config = dict(
    num_attention_heads=4,
    init='normal',
    train_tokens=163200000,
)
Each number is 500 + 40 x the weight over its row's rms, rounded and kept within 0 to 999. Layers, rows and columns count from 0. Numbers have three digits each. The size before them is the row's rms in percent of the matrix's.

# layer 5 MLP up, 320x128, rms 0.17, rows 163-213, columns 0-127
101:556496478477470471543545495449470520511517550538498528480528494463476475534446449503537542512472534433605476594425418499455519522430433526499459507467559495513503519579476576537544512460494523542573501482485510528548448474494597471544642490514464466497561489485495470578569499502479546434492466531514511552527457505502505475504541488480535561519461482483506521556500510506513496477513
101:502437478430454548518474595534427539517528470481492388442517483549475545442521489498476465556475514496476477485522506495520507509551500483455570462489480445459481482451472513531515541461441518497496552498499506529527526556510499493430504527613465581468440435484585510419518423499565514478486537485462500528483472513475524488575513530431532470531486502482455560539520453464500500551569
101:505530475573555472470518519499527495474423528476484464522537412478454424521567571492526569544491508487499505531521552530511559479498519541499418458537470495488555463450528460532472470487516613557534494504578541433484506456536446539510479537584492485450499469490397517462478476481499482515457484453432464464486478471535501565560543457460516540434509456476512469551532456478518442474488
106:573433496513503531588467513426482473537488558475527443527470483511540567490519520535470497525469576510511476538514539485456524420522435468510575518457455562483462494523453512480444542499461514544542488531445500487552479492501494419481528561457523448536532475511501491498518505500555486562546555442513547401436503583536469422519505528478419496501476556508474521580449520514472467473547
099:496513513527461450495567494561503466494442498494525530559491417521569532493457502457484411563545492514480517519537511515434415500420543560525493483490552478493558535532472474443511492563491487477446547534510520498468457469447480530487518510537511439593451412494541483552598496555423486475551503525488491514450587564463513565482527507464523503459461494503439468490472533488552522468508
106:532505506590509480411457451475514524439545505484510542492533522442475482464485546509426589511510555545509513425478466563491523567436458469499470488423529516604498542466380479446477455510510481536461525491491490465522504509472593495505486493479518401488499434441469421455523469479486464473491493502511461537521490477590462547472519493447500542454498508484484453526524477483508512518557
094:488490493510437534519488407474392449444511485539455472477559514496501552470496441516432520534553491527489546467490451591479471453505482439481483418498531553539496444524522585502503501565531447485432466467480539427481546478575433474483469465446502497563459477425427504443503495529481478484473490468484462542555536497514465570510455478517485511537475524482573510500487458471477570520475
105:482478552453492552613484440511530566526451503492476496496494562499501563485467473466500602515442509550451506551551556458433484503469569546475488425505532458447460552525494477544522540517488551487467501423456515465403539528484485465447504505504491554499515536457554494521512438490503558459477591521528455491464494499446508489557510475533537501499426501447455520479492473537451495470411
100:510521532555458532497519514445497498468520483499507460494441456508507448530487478454534603493483567476478465490574501481455486488479579594508475478480488493548393485501534474509521516431472496465558542538484540467437452486456499521463464428463489481483481558534407478599519464506548542491472472508551516498534442497461465580517377501459477543477528480541479479556468493456535511548525
094:474468530436519524479498519585535497453535535591522502573492547470487527476488455483513462531473502471466510566500475448503556501537539470551508508525558574508522424509491449477565511467545555469465461517563539504521467491544512550547568488527511480458559553566451480474414511505587487488527495588505521486508483458501423573461496465560504490413544490457488519494484514514547442502584
106:552523470510434547528558555502500472522472454534534471513530539521496457540432500554463466495570402504481457499489420521493492501436520414495564479513465524484470528450482587441510480521395515517575487466480538596519493481554522531488480444519523511545452433464463533473497461546540552540494562522494463473506546460555472516538500409497496494473505502471449449516426528495566501500510
107:384499593513466489473531475514509532455554418420425456490515406450490547493504470490491535573536482511471482460482474491567415474528475473474526487497451515455526499452543492571475451460490492528552487508551424446465501580478493525504484459555445512491480559482508465516551481434498518462509480480558465461552443438479494531505483486471508424505450552517452500529507526447508480462445
089:561464393468518489564519449446519500494466535503504492534493496497481417578462538470438494463498450475514509430482465554524489533524531529537504460478487572473493484485515412426553521507438441524481514519534446546484555477503552473502551493508503517483514480558470480489591503574449500470470451460501508532467417524512511443478476469503519412505522443522498468592504507476535406480575
100:501503567488476496457551566465499522533456430484502530443579454481496495510476493511521488491477488471474473468571546379538523481603569510503476511508437446456498512479520459464501495426457486527522485445480482500535495461507510457497487460527538565534467493581491478519456506519483461399441513525480548438519510553537526514469519515430485548406482504450415495505482491519490378493504
100:539470511416459478467451478459585514456507558573514466464440499480440500458530570499553461476443479504543528539418501467498462515527474497464599471489505484492511482500519471537475503551474493565447435528520567523448464459594474519484498559458448532470485490579456510447533495471472433493561459515435460515509511527456487468473481502427531496483499477486529420482459494558485537548574
095:509479492474479454556486522593531425514550484449491512612497443524513579482527520433514506555499473410520524434497464419496553438484543528490530506481475539496519520499488478509519455514539447416467553519501547539540488532424540504496534491479489488569563469540479520500456450482527500493513491459464510529419505482461533558533465506491402426554548456553475548527517459497474435489524
107:525562472528543493527455428479508464499510455509515479545534521507476497553478510502496473465498532596515509526504556511455490498523480495492484525492545548558538536495533462513547545492521470493505497448549454564531513594503573420491550523395520409539569548466512482471362467494476473521464577507515426512503475444556461434525466468487504512467572482510505568449451519506510539530482
102:568489514538488559493521471547506446488514547564568507511432509536485494487453459542476501513528474464450555488531487523460496515456488432502498470495450569463576473491491431535477507508520443542585513538408483489480549544460587539501532525507552556519578534417488590426549507473510495441563481457462555495510470544493494590477439459502539507489547489480583517525517495483489509489518
096:511498500474549457521456496446523553503484515556420481459443546509556486522485526528406540490447521548549504444510501589517429513518462464477523520572451501541472436512505456482421501451477531576497531495473530553532504452581521504494550500496459502558554432491511465458503522535466538509435548557517472440426471544503516470525482542471495433503537465521445382508512456470529523531488
098:550565472479565481506548529561416503494521507544506558513493579522442453537450575495474508510564384555454546456574554548515480507507565522559473464533525470540509506461487520526502530523447502529543467547415556550495502445516519505529573500421509514548464565522478477446475453501484569512468526514507528458474500539544457448467540515553528497552508479511511513447509527563540496529532
099:430509567511532483458522508516553522508540507534424490451463538539541531545484583473468443464434438439520517614454556494546572512478523531481551465448507434467518465529464530488511539489408522487482513503512523502517478445583416582504493512481440494498457523493471481553437422519541430493514488452455551484509499466439496420513506509493512549527549488528493472545556475514490493510504
101:516500558499499556445519446474502479526481499494546569519495465463494571465515531499514436521524552456427478579479505495522561539466492523531432497471520470554480582567529558502574459531461492472505532521523523469481466567446508487536423488423518568468493544410495580505511551468497535569531411463499495514445570475539487520497497511470460534555487476507490539485414523525569544530482
094:485485492542534480525446454488538547541510447575486502505524484533464542500542562500418570482484533517468524483569546532482485485531523421527524487596485515474489468495545483537479515516544546546514555518553438495555501465445515478418470526542526498523564496516527452485468516499503555499465547469461482448406585469539496476492531498482538437455441588493448489480568449437601480506493
104:484489484481507497545476481547550532484492454516494426496476511550542428533509476496488565493575505498447405544501474476416503454509453446410537517487543482457560494500459479494516467485538558591469497476449524500549462417488484481505496582526548494480519560498476489474477546412583513450565512571463505421521508573457478501462444533492497460528465474476510492493530463426433523509527
097:511549495472478490514482506484437517565465531440477564492515530459600574499516466454494529469502471411510480434468516504518547465496445528521536560485507474524431523459484496494453454502491469486485528551571559462497501487474536532536419499489553513489473594513458541496522529487503521555469529439510512538465524534477566614422482488478523531427573504587484502519469586504507512477568
098:501439495467574454451408436544513538532525439506478516456472493405469521484516444501523581547524526482498482481494460468435528445495537549481544536485559573476486582531529512440551536508548441556449479553502504544507501558432482470492451475545443475487523487517473445449503452554453521476508496503526499482498497469539488528459409449430539457542554537548550538464515494485459503556499
099:556556439467447530459520482475475533498439535569507528450468530508461415490526472544460527468531473413423466528455524524526485516459517522522484488479523501559528520465481452409538554470527502497519454453485457515473510533450503464561516511530499506500515507435487457493451537527500634434517462528528566499488533550398502576421556480524574500456448533495534529478475543494519489500497
089:442522548520529528490501570453471517599489552529507484520455544515538504533524570461530471509540454479487520394478453466438588483628538427458525483564454495530497523549536449504465453455508486531452500498442470461578488490474518539444509530472532450462475496458476505488462471514456491442522530615493495541524431525469529507475508523442559511493514501490455552471478502512464550491500
105:454441442511569510541447487485482449550578450483513467541436496471486485461521548481449457486519552482459514433469465475476458498457453453430518464508607454483541506493511516527522478477482486461505471464493480571454521510451547433460446516497538487472453477431503416475522403532548548509453547538504453495526498445575464456550472569561514471435507468509440499495514483497464455546488
093:465532553490446507538470498573426512531518485520504511482539549445519470472470501456474508543518534478515561469453492584538579529553463555580488515521513447501426405408506485414491482511476496480526543526493438532500510457516458555472444468514493456530492518547564474481540517501557473521508497575466565414494479473448513433524549514463471531482519568554465447526520553434479520494488
105:437460485458486498450560493520444509461468531460466460393506468497511459450499457508517440433515478530447490518530437510494531565551477522470481556456452482550505506507514483480500475509539454511505470579498545432556521495443490467532529494431473464488461506463503461537438487510523473520505483529565513605503415475444544617507489522534514478558546518448435521498459464562484531527582
125:565421511545495457445505478498448513524527497531492485497536502498504496539516467526552433542550470492505487507543493450527493477471459412507520539434469586444385415491409520496489481496576527515492467460478473584411467489555495488502552488500505542429561451553496509529543496461556523559526479446479504544449494485546507485537444487517531484528515521505535539560550535474566506423502
115:514508501501530513458522502511576554494513407506519479527541441493481464490593525510488565491463604531465460499426493441529539535486422506507466529493473520514508471505450542619357461479449498479456505494559440475463560487482524415489508481468506463531486459576496557503517545514511470504519442506562480519559485496533490455481476491463540484542502526567533459523502483486543456445507
118:405542516497535493539428507514496550449403488448496543473605521453454517521501494516553496543533526479473506488504513492446539495414517499484577540494510535452496503515565549547460478529531458505389540476501457499492593440539481519430518523448463483514535508555458439491521514530458489478481567457501461428512566546504477500545482480495542449589526452530543542491540495470494458509497
096:477534476601487521516472416542502497547459563505524498468491518521495462493459499516454457511461528540439453499482481482458461509466524595418528535491475502529546500442527531413511541510470459532553522482540463474561464532475533538435477552546451432551449499522465462539467478488535510516468538510543422503522536450466434535540482490468523514483450414449586585447480514464551493471544
097:502489497474451511530496508447533482470445483459479437488519491502543529465480468531425520508500468507475518594583515437506519494511481551452463459421464474509456570470522500602485510585504536547545521483496525527488545551539454560549400538512478514523537523513526444522457508512497523534417430535478488400502440453521515534426568472485559518521536514531513529509462477468477509450420
103:459454517502519439511528498533464492475543545557534498524460464457521541495505496498545511486450501492429418444468522497490473565500565538540554472447530541525471574497513457428523513520545458460473529457561509528474451477489515545510601550529466479471603544577550437450436506515563531506548458492521465513488502511506575484466416495524451547510495517491507516515542548491456611522470
120:455549529543493572573455599425442480517459547494491510465497526454442486533507523508486453512550440519529532427496471496510428494578507498469507513520522526452582550480516493563529489536475434465563542542510506502527516516455594476461520541517571485526518486575462512523531488520473504456481461490575486496506469571485502477385462483517464495491558557513428494502493480457439534455534
096:476485483581559437509487433525515539549472527476488496542464517524471521463544584521481485541487595556528529496508558537528500497429561560464521499545521587478541580500485476471442440553487541439510491503476436443480542435573432526475500505543527478500568483443510502517562469515518590494552493577491453490504545501563465499474548472479535467534528535526496505526493436557481543479497
100:573583487486497476456471509530447521452485464479504473558448534443526470527565551506413518474497476525468581521449454482472460475507514486528523519404460466456470581444466517509493500514512451500535495504539535506483494515497475536532579516452572535514507494556463536477534447447538453477437487530496536491450483500420446469396536497472476501583517499491460553561494469452432458496568
110:514495567489535521399480467532505528489496517449546475530480501514496487457577518483514505489495562521486497464450459492452450484570527370467581469487468559483541482475498523462567500495497475425482497539535502484516515484548481524509492464512562537453466517481481518509471557526544463475506579462475501502556558413561430481516504558549589500490436480443556580527522516432515447486453
099:501506466466596468470451566457483496485473538525545456549573506495494448513616503545483488513550481502488497411444538501523443491447543572471552475488488459499491523564524538445475556455550442494514483528506515478528456417493457485557580506525531484536518485525499447516448475442528574520511551532465526514526460499509477513467471500509396501506522529556526395502473462517466575502521
097:496456537442508397502447509517495570519500501564456513509484541485513463510547458483504526532468499443499533554474444516459521479551546516425519442513431536565517488459493447475476542539479502529467431516514482540450502473527487524496545549463522454503447557558444541483472488524495553518438581524452438504548481538458459463584440491554480551501447510474524482481517373567510493554520
088:475487518507534475507513540521467464464528409462506491523539467486551517594548477469509464536513435517572584538568452426539573443526501505420540448432470473482478482424464499505531489515558526470473455477497494508473477503510505495485493497527491486468469515423491497465437449550518475569519460523472431577484476452465504491433464510529458397530444521425550532504512438481511454476454
097:509429459491503437439410519541493530517450503500523478538459536493448477503501509539504469559488412529412531520487567475497533541466474505498447529470489475488449542515495519441479490496529507565469473547469467510493523579492490460484536481554494555456485457537507568448560481457442539552571476476543457535439533586461512542489466485543632526553478552542506505505514463538545506493432
097:511504470479501461543519469499428458521560509441483424470513504474540483524529530464492488426495465483436490544485496503455556485550508473434535429475536471504574512552545471540611476479496491486479522536417478452491496488447482555466520546536464486436447518478512492468500464464516597513474515479442488482523456439576482447467564470437606532420476526515553483524476534539487524494435
109:471454449484472487497492472425498475558464557545485490457559506541471445459469486588509533507513518491541513521532471538476443488505448482560441519486536523503412499458541509512506482512506431521445487533523409487508408520538493508472470521487484518473534405521583505483491540441499492540504475447514493584497403457476531508448473500423527476522559601484576531492472468507497586530523
100:489473502485485476535534526467433484439508478420467508492552448479463511565561574482598460535430550453506454535456514514474472521473529487535459563530443545559486458526527497489502596465499469552495428499516503464542417488551480515508464491507522560506499500567564544526525440482477476487591496483490524575457537483554516491509542510538422534511499505435479461510520517558593551499512
113:514550526478589511514487497489478404500433467510490539432508551489478452420499591509522460551490515530553530474489506459546524516491541475499493473375468478436428495550531530515524516542500468504431430493477531470519498422494509484539495494461524539474507530538472491545465550547440487500495479513489528448494445509466594505542480471484501443443449560508540482403571471477525439483458
103:511504508470549499484500478471554535447470447474544501548579510467562482492509506522479490516581553403504550494503470551496491491474477484575487487501514517447433485598482521538443503537468536565568532537533548429483494482565438505452558557487494438516505469498467498479546518534494503452503514487615515618541538523517564464447517446489475504543483563471470540495476471448455508543512
100:478559547504488490519541523501556413461518517529454481457458483488487532505492482403510552535492567521503505477493442466513500492570532539547508539507507546503541394484514546507440603477547458476466470490504528524582563539530484521419503461579521487568477480527505557484482537540506539497468512549502462533576456555454498570505507521471483485556469466536487447550514398568509476459501